Weights of a small transformer language model: width 256.
Each number is 50 + 15 x the weight over the matrix's rms, rounded and kept within 0 to 99. Layers, rows and columns count from 0.

# down: layer 3 MLP down (transposed), 704x256, rms 0.126, rows 657-691, columns 64-127
# gate: layer 3 MLP gate, 704x256, rms 0.139, rows 658-692, columns 64-127
# up: layer 3 MLP up, 704x256, rms 0.141, rows 658-692, columns 64-127
down657:41 28 57 71 47 57 66 40 58 46 54 64 35 34 61 60 35 28 43 39 42 47 36 49 60 46 51 47 73 54 49 56 28 76 64 65 35 57 40 54 42 57 65 60 29 52 51 55 62 63 76 47 63 38 37 27 46 58 79 43 39 66 32 47
gate658:36 58 45 20 49 37 65 51 35 59 47 39 65 71 63 54 57 44 33 49 28 65 42 31 65 44 78 53 78 54 46 52 64 39 40 26 31 07 43 48 62 19 33 62 56 68 33 38 55 49 49 52 44 40 65 55 38 66 40 44 41 68 52 60
up658:22 42 36 37 54 59 46 40 48 49 65 53 73 53 45 39 63 64 42 46 57 38 71 57 36 51 79 75 41 55 61 26 59 37 61 42 53 48 59 45 80 58 36 55 70 47 49 44 50 53 14 36 40 50 48 55 51 35 63 47 24 26 35 52
down658:60 59 48 52 45 36 19 51 55 54 43 10 52 58 38 43 84 27 42 70 61 78 25 68 41 63 40 59 42 41 47 21 63 33 34 44 49 38 62 67 46 42 49 55 51 44 69 16 53 57 23 50 55 55 49 50 30 40 40 58 48 26 48 40
gate659:35 71 64 54 57 45 31 50 26 57 56 39 57 63 27 31 67 43 59 35 69 28 42 66 55 35 45 65 61 39 51 56 44 46 31 61 32 63 49 43 51 46 33 56 50 41 65 30 48 33 62 53 49 49 63 45 71 44 54 64 42 42 41 39
up659:65 66 51 62 83 58 47 58 43 41 47 44 43 59 67 42 51 70 48 27 64 41 38 50 62 53 66 72 59 44 35 57 69 37 17 66 42 44 47 54 46 51 38 36 37 57 47 40 28 47 57 68 47 70 63 46 43 43 35 56 22 65 20 48
down659:50 73 49 38 40 54 48 54 53 63 71 55 27 56 56 53 38 53 48 38 55 31 74 19 54 56 46 49 54 54 47 57 51 30 49 31 53 38 55 46 53 79 43 54 36 46 59 68 56 72 52 21 45 57 33 53 41 25 35 55 36 40 67 50
gate660:37 58 32 28 57 67 50 79 45 53 50 58 51 54 52 30 70 84 79 68 69 35 50 75 62 63 53 41 59 42 37 70 70 62 69 58 64 61 66 73 64 44 38 75 43 43 50 45 28 32 74 35 64 34 36 53 76 47 32 74 46 83 21 38
up660:53 64 43 25 56 41 68 42 45 58 57 48 48 53 45 48 48 46 48 44 47 69 79 35 60 38 75 77 39 39 55 54 35 55 46 29 52 53 46 42 47 61 69 28 64 66 46 71 58 59 23 67 45 61 49 56 30 16 57 22 71 43 52 55
down660:43 61 32 48 43 49 45 63 37 35 29 45 74 37 50 73 43 50 85 54 68 68 55 60 56 43 50 37 64 51 29 48 68 42 44 54 36 54 46 72 54 44 44 53 55 27 26 26 55 36 41 79 20 51 36 77 39 42 49 61 45 45 28 49
gate661:37 60 44 51 22 54 17 77 72 44 60 72 37 64 52 24 45 44 61 51 61 34 64 53 51 44 52 25 73 38 47 24 58 62 33 52 68 64 38 23 53 49 43 35 53 45 45 46 29 51 51 31 37 61 55 56 54 41 22 69 42 62 59 65
up661:47 65 55 56 37 41 72 42 55 18 45 35 23 69 23 11 33 46 55 59 63 23 61 57 49 51 37 63 47 48 58 43 71 36 61 58 43 67 34 48 34 37 27 52 67 25 45 43 48 50 51 52 51 77 51 75 19 50 30 57 55 41 54 11
down661:59 55 11 68 50 56 47 53 56 53 27 51 53 48 58 39 65 35 56 47 51 38 58 37 44 42 41 59 54 48 49 54 45 59 40 46 47 53 36 20 37 26 78 77 45 61 42 44 78 54 31 66 30 54 72 59 36 39 39 21 50 63 32 80
gate662:54 52 60 73 48 63 38 57 68 39 64 41 81 46 44 35 56 27 46 38 52 56 62 35 52 42 63 57 39 81 30 41 21 41 27 71 48 47 80 41 53 82 39 38 41 46 31 61 44 61 56 05 66 43 58 49 51 55 30 72 54 39 28 39
up662:46 69 73 36 33 57 59 44 32 48 49 41 13 71 40 77 46 41 15 44 43 35 37 47 10 65 58 30 38 49 74 46 56 71 07 52 55 41 39 57 61 36 53 35 17 44 59 34 47 30 62 37 32 40 54 76 62 55 41 46 63 34 36 43
down662:60 69 63 34 38 57 46 37 44 65 46 74 36 39 39 40 49 53 68 44 69 61 50 43 31 36 50 58 52 19 68 64 85 39 58 39 49 54 29 34 66 50 99 88 52 24 66 23 57 49 42 73 56 26 44 89 29 40 65 36 55 19 54 50
gate663:54 45 36 33 39 87 71 55 63 59 71 43 52 57 56 65 43 18 50 52 52 42 41 67 74 21 49 17 40 44 58 39 43 24 63 49 61 40 68 55 63 58 43 50 56 46 45 47 32 84 42 58 56 34 32 34 42 60 73 57 61 32 65 35
up663:71 51 46 54 17 55 65 29 48 19 38 59 58 38 55 55 71 45 51 39 38 46 47 47 25 46 66 73 52 61 69 66 54 24 44 57 44 46 55 48 83 62 68 57 52 50 34 27 66 64 44 23 43 50 67 40 76 36 63 60 73 56 56 41
down663:63 68 49 43 36 41 55 19 52 41 59 41 50 43 38 54 62 43 53 61 57 49 54 54 55 59 47 69 48 40 46 29 34 56 74 80 73 59 74 39 60 61 75 67 41 39 54 32 44 71 31 34 50 48 55 33 50 40 66 24 53 61 69 37
gate664:44 60 50 46 29 64 53 59 39 71 63 32 31 62 60 39 69 40 59 33 28 69 50 53 57 54 42 51 77 58 40 39 68 56 58 43 62 52 44 41 44 65 60 87 62 37 43 38 37 68 53 51 19 49 34 38 26 41 89 44 82 69 49 58
up664:37 53 58 59 51 54 54 41 37 74 32 62 47 61 58 74 37 63 57 65 30 37 37 55 72 31 42 48 68 50 40 58 52 42 54 33 45 43 38 58 35 39 51 66 50 68 39 69 39 74 66 46 43 69 60 48 54 53 56 71 60 36 49 61
down664:46 59 61 64 68 58 54 44 52 78 47 57 75 76 43 47 49 27 38 55 47 59 24 20 50 19 43 37 42 46 57 68 43 62 42 28 58 47 46 50 76 50 42 44 43 32 61 79 51 32 53 57 37 38 50 47 52 18 31 18 52 31 81 49
gate665:41 68 55 71 63 46 37 59 39 30 35 53 66 52 26 33 66 21 57 93 74 56 43 49 45 25 15 57 37 44 42 80 55 44 40 49 67 30 12 63 47 46 61 49 81 46 65 30 51 55 59 62 57 40 46 65 61 45 49 55 48 59 42 57
up665:51 63 40 53 48 63 52 46 56 73 54 57 45 31 43 32 53 68 60 22 24 50 75 72 67 49 57 55 46 62 37 44 36 51 78 38 64 26 91 33 45 62 38 45 54 63 85 44 42 16 38 23 50 64 63 51 81 33 32 49 25 52 66 63
down665:56 64 46 66 51 57 37 38 38 35 53 46 28 56 56 65 41 60 45 51 64 25 54 44 42 59 66 61 20 69 56 50 35 66 49 59 56 47 67 42 22 52 60 56 53 42 23 39 71 64 34 55 55 12 56 88 56 43 65 44 55 49 32 49
gate666:50 40 46 51 43 05 28 24 51 45 55 62 63 45 59 46 56 03 30 43 78 79 47 33 34 79 37 73 71 43 59 29 79 26 52 66 68 56 18 40 30 67 09 39 35 38 46 45 42 52 67 55 46 67 67 37 72 54 45 08 72 70 56 46
up666:54 80 80 38 55 73 42 34 62 64 15 43 41 49 30 60 58 70 33 48 37 59 45 24 54 59 45 71 00 41 39 62 51 56 59 15 35 73 63 67 48 38 60 57 46 52 49 37 33 41 54 20 48 42 36 39 89 69 17 69 58 83 65 55
down666:45 61 61 59 66 52 48 39 70 46 74 55 30 55 33 49 44 44 37 38 45 54 72 90 43 38 46 82 84 42 45 40 34 62 46 47 57 42 44 40 34 64 65 68 41 64 45 49 43 60 62 30 69 19 48 44 48 48 56 46 38 63 73 53
gate667:27 94 36 46 50 36 63 49 26 51 37 34 45 31 46 42 84 29 33 25 52 46 71 36 50 36 64 25 27 29 38 52 25 59 50 63 39 60 45 57 69 42 59 41 66 22 65 46 51 51 73 50 40 29 52 45 58 44 26 68 36 52 46 72
up667:50 55 30 41 51 35 57 50 48 57 42 94 67 31 49 43 42 60 32 51 31 22 36 51 59 68 57 37 72 52 65 60 40 34 61 72 69 61 66 53 69 48 88 57 44 31 49 37 48 48 44 53 76 44 39 50 42 70 50 53 84 37 55 52
down667:47 42 46 35 69 25 86 60 47 39 46 57 33 70 58 60 45 48 58 50 68 64 35 34 55 59 33 33 67 68 31 57 41 22 61 54 50 58 42 52 45 61 57 41 48 61 46 52 44 64 60 60 39 41 43 55 44 34 28 49 96 25 39 64
gate668:46 54 33 73 53 46 61 77 47 41 12 70 31 51 28 41 50 35 30 43 49 64 76 28 62 36 46 46 59 54 18 58 27 68 47 19 43 45 41 29 46 46 25 41 47 40 50 14 40 33 61 66 52 35 28 46 41 09 57 48 33 58 64 37
up668:55 25 27 54 48 44 54 78 61 50 68 56 52 36 71 64 55 44 30 49 63 39 69 52 64 54 70 50 24 42 80 25 43 46 62 64 70 60 33 45 57 13 53 55 23 36 37 62 43 39 41 46 44 32 43 66 55 45 36 42 49 48 46 51
down668:60 99 59 52 45 86 34 39 63 57 47 41 24 64 39 66 47 32 48 22 10 67 74 60 39 41 50 62 41 64 50 54 44 39 46 46 26 31 45 33 60 89 53 26 66 68 70 65 35 33 64 40 48 44 53 65 68 48 45 63 53 52 68 39
gate669:34 47 64 55 48 56 57 51 43 67 80 39 82 60 50 52 46 25 48 62 44 34 53 31 60 42 49 50 26 40 29 55 82 47 34 53 38 47 63 80 55 63 37 52 48 46 33 38 41 50 41 45 57 29 58 68 40 58 29 61 34 47 16 30
up669:50 63 62 78 50 51 33 36 40 34 53 28 34 31 57 32 51 56 56 40 55 57 28 61 71 63 72 34 81 45 26 36 15 59 51 51 64 69 64 69 29 40 80 70 67 50 52 48 48 52 59 71 34 73 77 79 41 71 65 44 72 68 65 86
down669:21 61 77 46 34 55 48 89 50 51 39 51 55 50 48 50 57 53 41 54 63 61 33 65 49 46 53 56 51 37 39 22 26 48 69 39 41 50 48 45 36 20 56 54 49 66 34 45 67 42 23 50 62 42 61 36 73 43 57 47 48 61 39 65
gate670:41 58 66 38 44 35 67 53 49 66 78 73 34 62 24 75 00 58 41 80 59 45 67 50 48 27 43 38 43 58 46 38 57 70 62 22 56 40 43 53 55 15 60 45 49 62 58 70 33 60 46 61 56 38 62 59 71 61 36 58 48 60 47 24
up670:55 42 32 66 51 54 53 44 63 67 63 47 55 37 56 48 57 62 40 70 58 51 47 46 48 56 67 56 40 50 58 78 48 78 45 56 62 18 57 69 41 51 49 54 58 74 44 51 54 74 57 52 40 50 44 64 64 44 56 53 46 58 71 69
down670:34 58 52 57 17 61 44 66 33 80 60 59 66 53 50 45 42 43 36 32 62 66 55 32 54 76 65 40 51 37 43 34 33 61 48 30 44 43 29 63 42 80 52 59 37 42 45 73 69 71 59 51 20 52 34 41 58 33 43 56 72 18 47 11
gate671:25 50 64 61 53 68 50 35 61 37 77 33 47 74 27 61 35 78 36 36 42 62 67 63 52 24 59 65 43 73 49 53 70 38 62 49 56 59 34 37 36 59 18 24 59 29 47 53 49 40 70 28 45 36 54 54 33 58 63 38 43 44 77 60
up671:42 35 51 27 24 56 24 08 66 68 37 56 64 43 51 77 43 52 40 60 45 49 60 39 89 47 53 52 46 86 36 87 58 27 52 52 33 58 66 52 42 49 43 46 72 40 58 66 45 35 37 71 34 52 45 55 77 37 61 50 37 54 48 26
down671:54 27 70 39 50 86 39 27 82 51 23 41 33 36 60 64 12 60 55 67 58 38 39 69 39 64 39 37 48 33 50 19 57 63 65 38 34 64 72 70 64 67 19 41 32 35 52 34 55 45 40 54 27 53 24 30 52 57 30 87 56 58 28 49
gate672:56 56 35 73 23 71 67 68 66 52 54 83 37 41 63 52 39 53 35 49 50 46 34 35 82 40 30 28 52 60 30 45 38 55 36 45 36 43 67 59 54 80 66 13 28 51 72 64 32 49 32 29 36 65 61 53 40 46 57 55 56 56 43 58
up672:64 53 49 54 47 23 33 36 56 55 38 53 35 69 67 52 67 46 47 62 62 63 25 41 89 15 48 46 41 81 54 51 33 31 36 58 60 49 46 47 47 82 44 51 61 77 16 64 65 32 47 56 29 79 59 49 43 52 30 37 69 49 70 61
down672:60 47 65 60 62 55 49 44 60 87 20 44 42 43 34 37 61 55 28 57 53 52 69 73 52 47 46 49 83 38 43 25 71 47 66 53 25 73 57 30 74 51 49 52 62 66 29 34 60 69 49 28 43 59 74 49 63 54 53 46 78 55 45 56
gate673:37 45 46 60 52 58 57 37 53 51 52 19 41 85 32 57 56 39 75 43 57 63 49 65 65 55 49 45 75 42 31 23 54 46 46 43 69 48 52 43 64 48 40 49 55 52 71 57 65 74 44 68 52 42 67 07 73 38 45 37 37 64 58 79
up673:49 52 25 50 43 49 51 34 51 37 69 49 39 57 29 40 62 46 42 56 71 43 32 84 38 48 47 76 60 40 59 45 42 57 57 42 49 52 50 86 49 36 34 61 55 57 44 65 69 28 44 83 39 69 29 46 29 42 61 30 21 50 75 37
down673:32 37 49 51 54 39 58 44 44 61 61 66 37 41 33 25 57 46 49 37 54 27 30 40 64 51 72 35 24 47 58 22 52 43 55 56 43 45 40 86 50 50 30 60 40 44 85 41 53 35 52 55 44 33 76 47 40 43 39 61 48 42 39 65
gate674:43 59 52 50 40 44 43 33 47 40 41 66 34 45 58 64 53 67 68 41 63 56 61 20 55 73 63 39 42 54 17 43 67 59 80 28 54 36 38 28 39 66 73 36 51 34 66 47 51 59 24 46 39 18 23 40 77 30 37 43 43 53 55 45
up674:69 48 51 54 83 52 43 36 49 00 43 50 56 46 47 29 67 14 71 56 54 18 38 17 56 56 66 01 44 21 78 52 41 65 86 62 58 25 54 63 35 43 45 33 46 63 54 74 78 50 58 42 49 44 74 47 64 43 48 50 56 33 76 74
down674:52 51 58 33 45 39 68 56 84 33 43 44 45 48 67 86 53 65 69 48 52 45 37 68 80 78 40 21 43 56 43 51 66 37 50 66 87 52 65 64 45 51 52 38 24 36 79 71 38 17 37 48 25 35 41 43 46 51 46 69 76 46 70 64
gate675:62 56 56 31 36 38 46 35 92 43 40 43 67 33 64 45 48 50 41 72 46 32 55 34 65 85 60 50 29 38 55 62 66 37 43 46 84 54 39 59 57 43 49 28 57 42 68 33 52 50 73 36 23 78 40 65 43 42 45 57 45 23 38 51
up675:39 59 70 60 55 47 66 43 49 56 46 60 39 54 48 49 51 57 54 75 59 38 60 73 61 46 33 69 62 29 55 57 83 49 13 44 53 66 30 35 44 54 29 55 40 49 62 56 71 43 51 35 47 50 38 60 35 50 46 45 71 56 47 53
down675:46 38 46 78 44 61 31 14 75 72 48 34 58 44 31 27 90 43 65 57 39 43 42 63 21 44 51 32 24 68 61 45 52 45 46 41 64 56 46 46 33 56 36 46 40 48 45 42 49 61 39 46 42 22 51 44 70 51 60 38 55 60 48 35
gate676:10 64 44 48 82 36 61 51 60 48 71 44 65 22 28 51 33 47 63 52 50 53 26 53 40 50 60 52 67 28 27 31 63 48 48 82 85 70 58 45 33 55 45 62 73 62 54 44 46 67 64 52 48 71 40 37 21 36 34 39 41 40 39 62
up676:78 55 59 48 56 59 47 21 47 42 57 60 44 73 62 69 50 50 99 46 75 40 39 81 63 35 49 63 44 45 48 17 26 46 62 59 44 32 64 60 57 31 39 74 78 32 48 38 70 51 52 36 69 20 34 30 15 55 54 67 46 52 42 46
down676:27 57 34 36 53 77 50 41 12 66 25 55 68 46 75 25 64 45 63 73 29 64 09 54 34 52 52 61 71 40 83 56 77 83 66 49 66 76 35 41 48 16 35 77 66 49 79 55 56 41 85 58 27 65 23 21 58 68 51 39 52 61 49 45
gate677:25 34 32 50 27 39 19 42 50 43 61 31 53 62 68 62 74 44 32 45 39 56 14 65 58 38 44 72 27 47 64 63 38 38 46 36 60 41 82 74 39 45 49 38 56 50 65 68 56 39 43 36 40 50 60 22 44 69 53 57 51 40 55 42
up677:70 53 67 35 71 36 45 37 62 53 29 67 41 24 44 32 60 84 61 63 09 48 39 67 52 36 25 49 64 43 57 88 62 60 41 71 41 48 34 34 51 39 59 52 78 76 40 31 57 50 67 22 60 49 56 21 32 44 52 20 65 55 49 43
down677:47 42 27 56 50 66 18 49 73 46 50 55 44 65 52 48 34 46 49 39 17 33 54 36 40 75 49 30 55 48 75 39 73 57 59 39 41 51 92 65 62 59 43 39 62 34 36 37 45 59 38 64 38 40 43 39 71 42 59 68 65 69 29 44
gate678:36 43 63 41 41 77 48 49 37 29 43 60 67 56 51 34 62 45 51 65 32 52 45 73 70 10 52 38 39 36 36 51 21 66 60 57 53 63 55 34 49 73 56 31 51 48 51 56 23 67 44 26 41 31 53 74 85 74 41 60 77 63 67 51
up678:75 49 48 61 62 49 56 44 62 73 44 48 26 64 44 37 65 63 59 30 69 38 21 31 67 93 46 38 63 63 33 49 37 55 57 61 60 57 76 74 57 68 36 54 55 67 47 56 45 30 48 54 58 39 43 49 38 47 38 50 58 31 20 65
down678:49 52 66 41 28 47 79 57 67 48 59 26 29 42 20 39 39 51 41 58 68 46 41 27 29 54 70 30 62 42 41 56 72 43 29 35 65 66 43 64 68 45 64 45 53 66 45 73 16 44 40 49 46 49 45 51 30 65 55 83 40 13 24 33
gate679:49 31 51 47 62 60 56 36 58 36 58 60 46 58 46 44 60 41 72 59 69 56 60 53 48 40 39 62 50 54 36 62 30 46 56 38 53 53 50 33 72 43 55 42 30 53 34 62 48 46 48 58 28 78 58 58 47 57 26 75 72 40 32 36
up679:26 66 44 27 46 43 53 58 63 52 43 47 29 57 64 71 60 42 41 43 33 48 43 49 51 43 45 54 59 58 61 60 70 25 60 65 66 35 56 42 56 56 47 65 59 70 50 29 38 74 66 48 69 65 52 45 52 38 46 52 45 72 12 49
down679:77 56 43 40 58 46 57 53 70 64 46 64 36 40 68 47 40 49 31 37 34 28 00 43 27 51 58 41 52 54 72 50 76 41 56 63 54 35 54 47 35 39 58 64 50 36 74 41 42 46 70 21 47 47 83 51 43 51 64 48 41 62 57 55
gate680:51 44 78 62 61 15 44 64 59 34 56 65 70 69 37 35 59 53 51 60 35 31 38 47 67 78 24 40 53 13 43 61 38 48 65 26 69 28 83 37 61 52 28 37 45 86 60 38 47 56 48 59 57 83 68 31 57 43 43 32 44 60 64 72
up680:36 47 58 45 56 59 35 46 21 51 68 54 42 48 69 60 47 51 49 38 45 41 63 41 66 29 52 62 51 44 51 42 18 75 66 47 62 71 47 55 51 25 66 52 17 48 44 36 66 52 42 77 67 50 35 64 29 38 53 98 16 42 80 69
down680:30 77 60 62 46 63 58 61 42 61 74 45 44 33 46 25 59 58 22 50 76 51 58 65 58 40 65 49 70 49 52 41 46 28 32 59 55 56 49 54 30 71 42 55 51 30 69 27 58 61 63 32 75 49 79 34 63 39 79 69 42 38 34 23
gate681:61 49 47 21 57 58 69 38 44 37 43 21 66 47 50 50 66 72 85 64 46 47 59 47 38 46 41 28 56 44 45 38 60 66 70 59 12 83 54 40 47 22 73 60 29 65 54 71 48 75 49 58 53 66 57 43 37 26 50 58 73 41 33 27
up681:33 46 64 71 46 34 39 49 48 53 59 33 29 35 65 38 42 54 54 65 63 56 30 46 63 63 49 56 67 39 34 59 36 59 62 63 39 67 71 61 37 45 52 44 58 50 44 47 45 25 21 34 51 48 22 49 14 70 23 71 61 32 46 54
down681:52 19 53 61 43 21 59 67 27 71 67 44 27 56 42 43 39 55 58 59 43 72 51 52 45 57 45 53 77 17 32 69 47 75 56 82 41 50 19 33 57 37 42 28 64 44 62 53 52 39 46 60 42 25 57 38 40 70 52 54 50 68 64 24
gate682:49 44 20 46 44 40 38 63 55 64 62 57 73 33 49 58 37 44 54 32 56 33 31 26 38 28 37 51 83 48 59 77 40 37 43 33 58 40 56 57 51 55 47 28 40 54 54 47 34 60 52 42 67 70 41 53 39 33 28 37 44 63 44 77
up682:53 33 42 58 25 49 47 36 68 42 64 34 69 47 47 34 62 64 56 53 46 54 56 61 45 48 59 58 48 34 19 50 59 89 44 55 34 37 14 30 48 53 61 64 58 38 38 37 40 43 54 68 68 24 26 37 44 41 46 39 51 31 54 47
down682:86 28 59 48 31 54 73 24 54 41 52 54 50 46 29 63 68 75 55 42 73 40 46 68 31 68 50 45 53 37 56 47 67 62 42 53 46 45 46 54 52 54 44 35 63 57 52 43 93 63 87 52 84 43 39 68 68 50 56 58 48 31 53 73
gate683:48 13 48 52 37 45 41 56 21 72 51 30 82 36 73 44 47 71 84 47 60 72 75 56 23 50 51 44 76 56 50 50 58 46 45 48 50 62 46 27 86 31 64 77 24 54 58 64 23 84 55 40 55 40 75 51 65 50 28 69 42 54 67 45
up683:46 62 71 54 46 57 69 49 46 64 52 58 75 34 59 38 46 55 69 60 50 35 44 25 57 31 52 47 63 45 40 76 41 82 65 32 41 41 39 69 50 40 16 44 31 26 42 60 59 44 40 62 63 62 53 48 47 75 20 35 78 50 63 74
down683:53 55 58 15 62 51 40 53 86 67 48 58 44 33 39 63 42 62 48 53 29 67 73 45 65 59 66 36 44 41 52 49 25 43 32 70 63 39 33 67 33 39 55 40 38 48 54 25 59 41 48 34 53 52 54 44 61 37 29 86 66 60 49 62
gate684:22 53 44 65 51 34 25 32 28 27 25 48 62 84 31 53 27 53 14 58 68 45 61 66 40 69 64 33 39 52 60 53 38 45 58 58 48 46 75 54 71 35 58 68 65 64 22 42 65 40 47 42 30 50 84 45 48 49 56 41 16 50 51 60
up684:65 15 48 70 49 46 56 51 48 59 70 47 62 43 80 53 42 50 51 17 49 52 45 34 56 54 58 46 41 48 64 39 68 69 44 59 56 27 48 53 43 51 64 53 50 63 81 80 36 45 52 44 57 55 23 29 57 48 63 62 61 26 34 52
down684:43 57 69 63 48 29 70 65 47 52 76 41 33 59 62 56 24 62 44 82 66 51 38 42 51 38 61 18 22 39 54 63 54 40 49 38 50 44 42 47 52 59 55 68 41 34 52 54 34 42 49 54 50 59 51 49 45 73 50 42 38 41 50 32
gate685:44 50 29 58 28 04 79 64 40 43 41 34 26 35 62 55 37 88 62 54 45 34 30 59 80 48 44 46 45 07 56 34 75 32 67 73 64 63 44 44 53 04 53 48 43 41 43 48 66 46 35 57 61 62 53 54 36 56 39 66 51 36 67 56
up685:41 36 52 62 08 56 58 21 67 57 41 48 53 44 53 77 49 44 51 32 52 68 90 39 53 49 50 54 49 34 62 42 51 53 52 55 26 47 16 54 34 66 38 40 58 43 41 41 57 41 60 43 26 44 58 60 36 20 44 42 39 66 60 41
down685:65 62 61 53 23 37 29 74 62 71 39 51 50 41 59 62 55 65 67 36 56 62 50 34 30 74 41 59 28 39 21 42 53 64 52 42 54 33 55 48 51 58 61 81 71 49 44 74 36 52 17 29 46 53 41 44 36 34 60 36 53 53 21 59
gate686:58 37 56 69 55 36 48 71 60 45 43 23 52 65 42 85 27 61 83 33 60 49 45 44 37 43 42 39 61 47 62 26 84 63 42 57 53 66 63 72 59 59 28 62 68 72 60 29 42 56 55 55 39 40 49 62 31 49 44 64 57 46 53 25
up686:46 64 96 55 79 57 33 40 47 32 45 74 47 37 35 40 56 42 47 63 79 37 71 66 08 48 42 50 24 41 51 56 26 76 59 66 66 61 43 37 73 08 26 71 37 23 23 67 61 50 49 42 68 64 52 52 58 45 60 33 58 57 37 67
down686:60 56 50 27 46 31 57 32 52 61 56 49 66 59 49 30 41 79 45 57 63 47 55 41 44 68 57 35 46 37 40 44 45 36 75 39 81 52 58 26 65 59 28 48 44 27 26 37 61 37 43 62 43 60 61 20 83 38 49 35 47 41 72 39
gate687:45 52 65 38 49 31 72 52 71 41 48 49 60 55 63 30 53 38 75 35 47 43 53 42 41 64 55 25 41 47 61 40 45 00 63 72 79 50 42 28 46 43 26 79 42 60 69 50 17 48 25 65 45 61 53 41 56 32 52 39 39 40 32 37
up687:29 77 58 42 61 67 75 48 30 49 69 70 35 35 37 78 25 54 28 59 55 75 33 50 49 36 63 61 73 57 56 45 52 73 44 62 70 37 21 66 42 20 46 49 59 15 32 44 43 50 45 26 48 45 56 56 36 55 44 29 73 83 75 25
down687:39 56 80 50 59 49 62 62 57 25 11 60 43 29 63 52 32 61 43 58 42 63 46 92 52 34 44 46 49 55 37 61 49 50 52 49 65 43 44 49 53 59 34 50 55 31 61 46 51 53 48 25 66 49 66 41 26 42 75 41 62 14 52 44
gate688:54 47 35 62 51 56 57 35 44 30 36 69 43 55 17 57 41 48 12 50 38 56 43 39 47 50 43 51 64 50 32 48 57 49 36 30 73 54 48 70 41 37 29 46 54 63 59 34 65 64 43 79 61 55 62 54 54 49 52 72 40 73 39 64
up688:00 65 28 38 31 47 51 58 37 67 48 67 39 49 46 66 58 29 41 64 36 38 65 30 43 63 74 77 40 42 44 57 61 54 39 54 39 14 75 36 53 65 45 37 51 73 34 78 66 29 62 75 61 32 42 26 59 41 43 61 26 65 30 66
down688:37 44 46 53 65 60 57 20 46 84 33 29 51 49 47 36 60 38 50 30 67 39 70 30 59 24 34 30 53 32 34 59 51 58 51 33 55 58 53 65 53 37 48 46 67 55 80 39 83 50 42 57 52 58 54 27 44 64 51 49 39 60 48 55
gate689:63 65 49 68 48 44 70 43 58 58 55 65 27 23 46 54 49 47 64 51 68 49 69 49 41 65 43 46 52 44 42 58 54 19 37 36 35 53 53 52 59 52 63 90 43 52 57 53 57 52 37 49 66 39 35 42 38 38 20 28 63 54 65 49
up689:45 47 20 46 41 55 41 72 45 63 37 49 58 53 49 61 50 42 72 47 52 75 46 61 29 70 45 78 69 81 39 39 53 31 58 40 51 71 50 44 71 38 63 56 54 41 63 47 84 52 60 43 62 50 46 63 40 62 45 36 29 57 50 50
down689:63 19 88 80 66 33 33 64 52 47 66 73 51 32 44 74 45 65 35 48 42 31 74 43 74 44 70 31 28 45 55 65 32 43 43 61 56 51 34 76 57 62 65 54 41 34 77 73 36 57 56 61 59 41 44 58 27 44 65 55 45 36 54 48
gate690:27 36 51 51 50 37 41 51 55 60 14 70 46 74 49 27 22 83 44 50 73 54 49 65 39 54 47 51 42 34 57 56 54 54 43 77 64 47 51 46 57 27 53 46 39 47 69 62 62 16 23 65 25 56 41 47 45 47 43 47 43 30 54 70
up690:62 37 56 39 70 50 49 43 60 60 49 68 36 37 43 40 46 55 50 52 66 30 30 61 46 69 81 40 69 63 49 55 58 39 66 66 48 75 50 20 34 54 78 54 69 43 63 54 48 27 14 65 35 55 40 31 25 47 41 20 47 37 55 49
down690:52 34 72 46 47 52 42 29 49 67 30 64 51 37 64 62 59 56 46 56 76 41 25 64 51 52 00 48 47 68 62 22 53 36 79 59 37 49 69 29 44 46 87 29 61 53 20 43 27 56 49 50 46 62 55 28 48 76 60 15 63 90 10 76
gate691:55 56 57 36 25 56 84 54 52 45 39 12 60 56 50 38 33 27 50 53 63 32 24 36 47 40 18 50 53 37 58 41 44 39 41 46 59 38 18 35 51 66 60 42 49 59 41 45 35 27 20 28 30 51 42 48 50 60 45 51 80 27 63 54
up691:63 58 58 42 42 56 65 25 19 40 18 48 19 41 52 61 66 73 57 35 55 30 48 67 09 74 33 37 53 53 45 39 34 55 41 43 58 16 32 71 42 39 38 61 65 74 36 64 48 45 31 49 53 45 48 26 66 54 61 43 62 59 54 46
down691:48 42 66 58 43 45 89 70 60 55 42 40 75 38 54 37 61 24 60 71 32 61 58 14 40 41 67 58 23 77 50 34 41 46 43 61 47 68 41 34 60 70 74 34 47 41 35 52 58 43 49 45 54 43 49 09 51 46 31 41 71 84 98 40
gate692:62 46 44 53 60 49 89 72 66 71 63 64 34 47 34 55 65 41 73 71 54 58 61 64 49 40 54 81 36 46 59 40 26 70 69 54 58 60 65 57 28 48 46 62 42 20 54 46 68 53 71 55 81 61 47 67 37 47 44 84 41 52 49 58
up692:48 35 68 42 24 61 59 64 65 53 82 47 38 57 54 76 61 40 40 66 52 86 09 44 38 40 82 45 26 52 59 32 31 48 41 60 38 25 49 65 48 49 41 24 64 56 33 77 55 50 37 63 68 38 52 60 45 48 60 28 42 75 41 23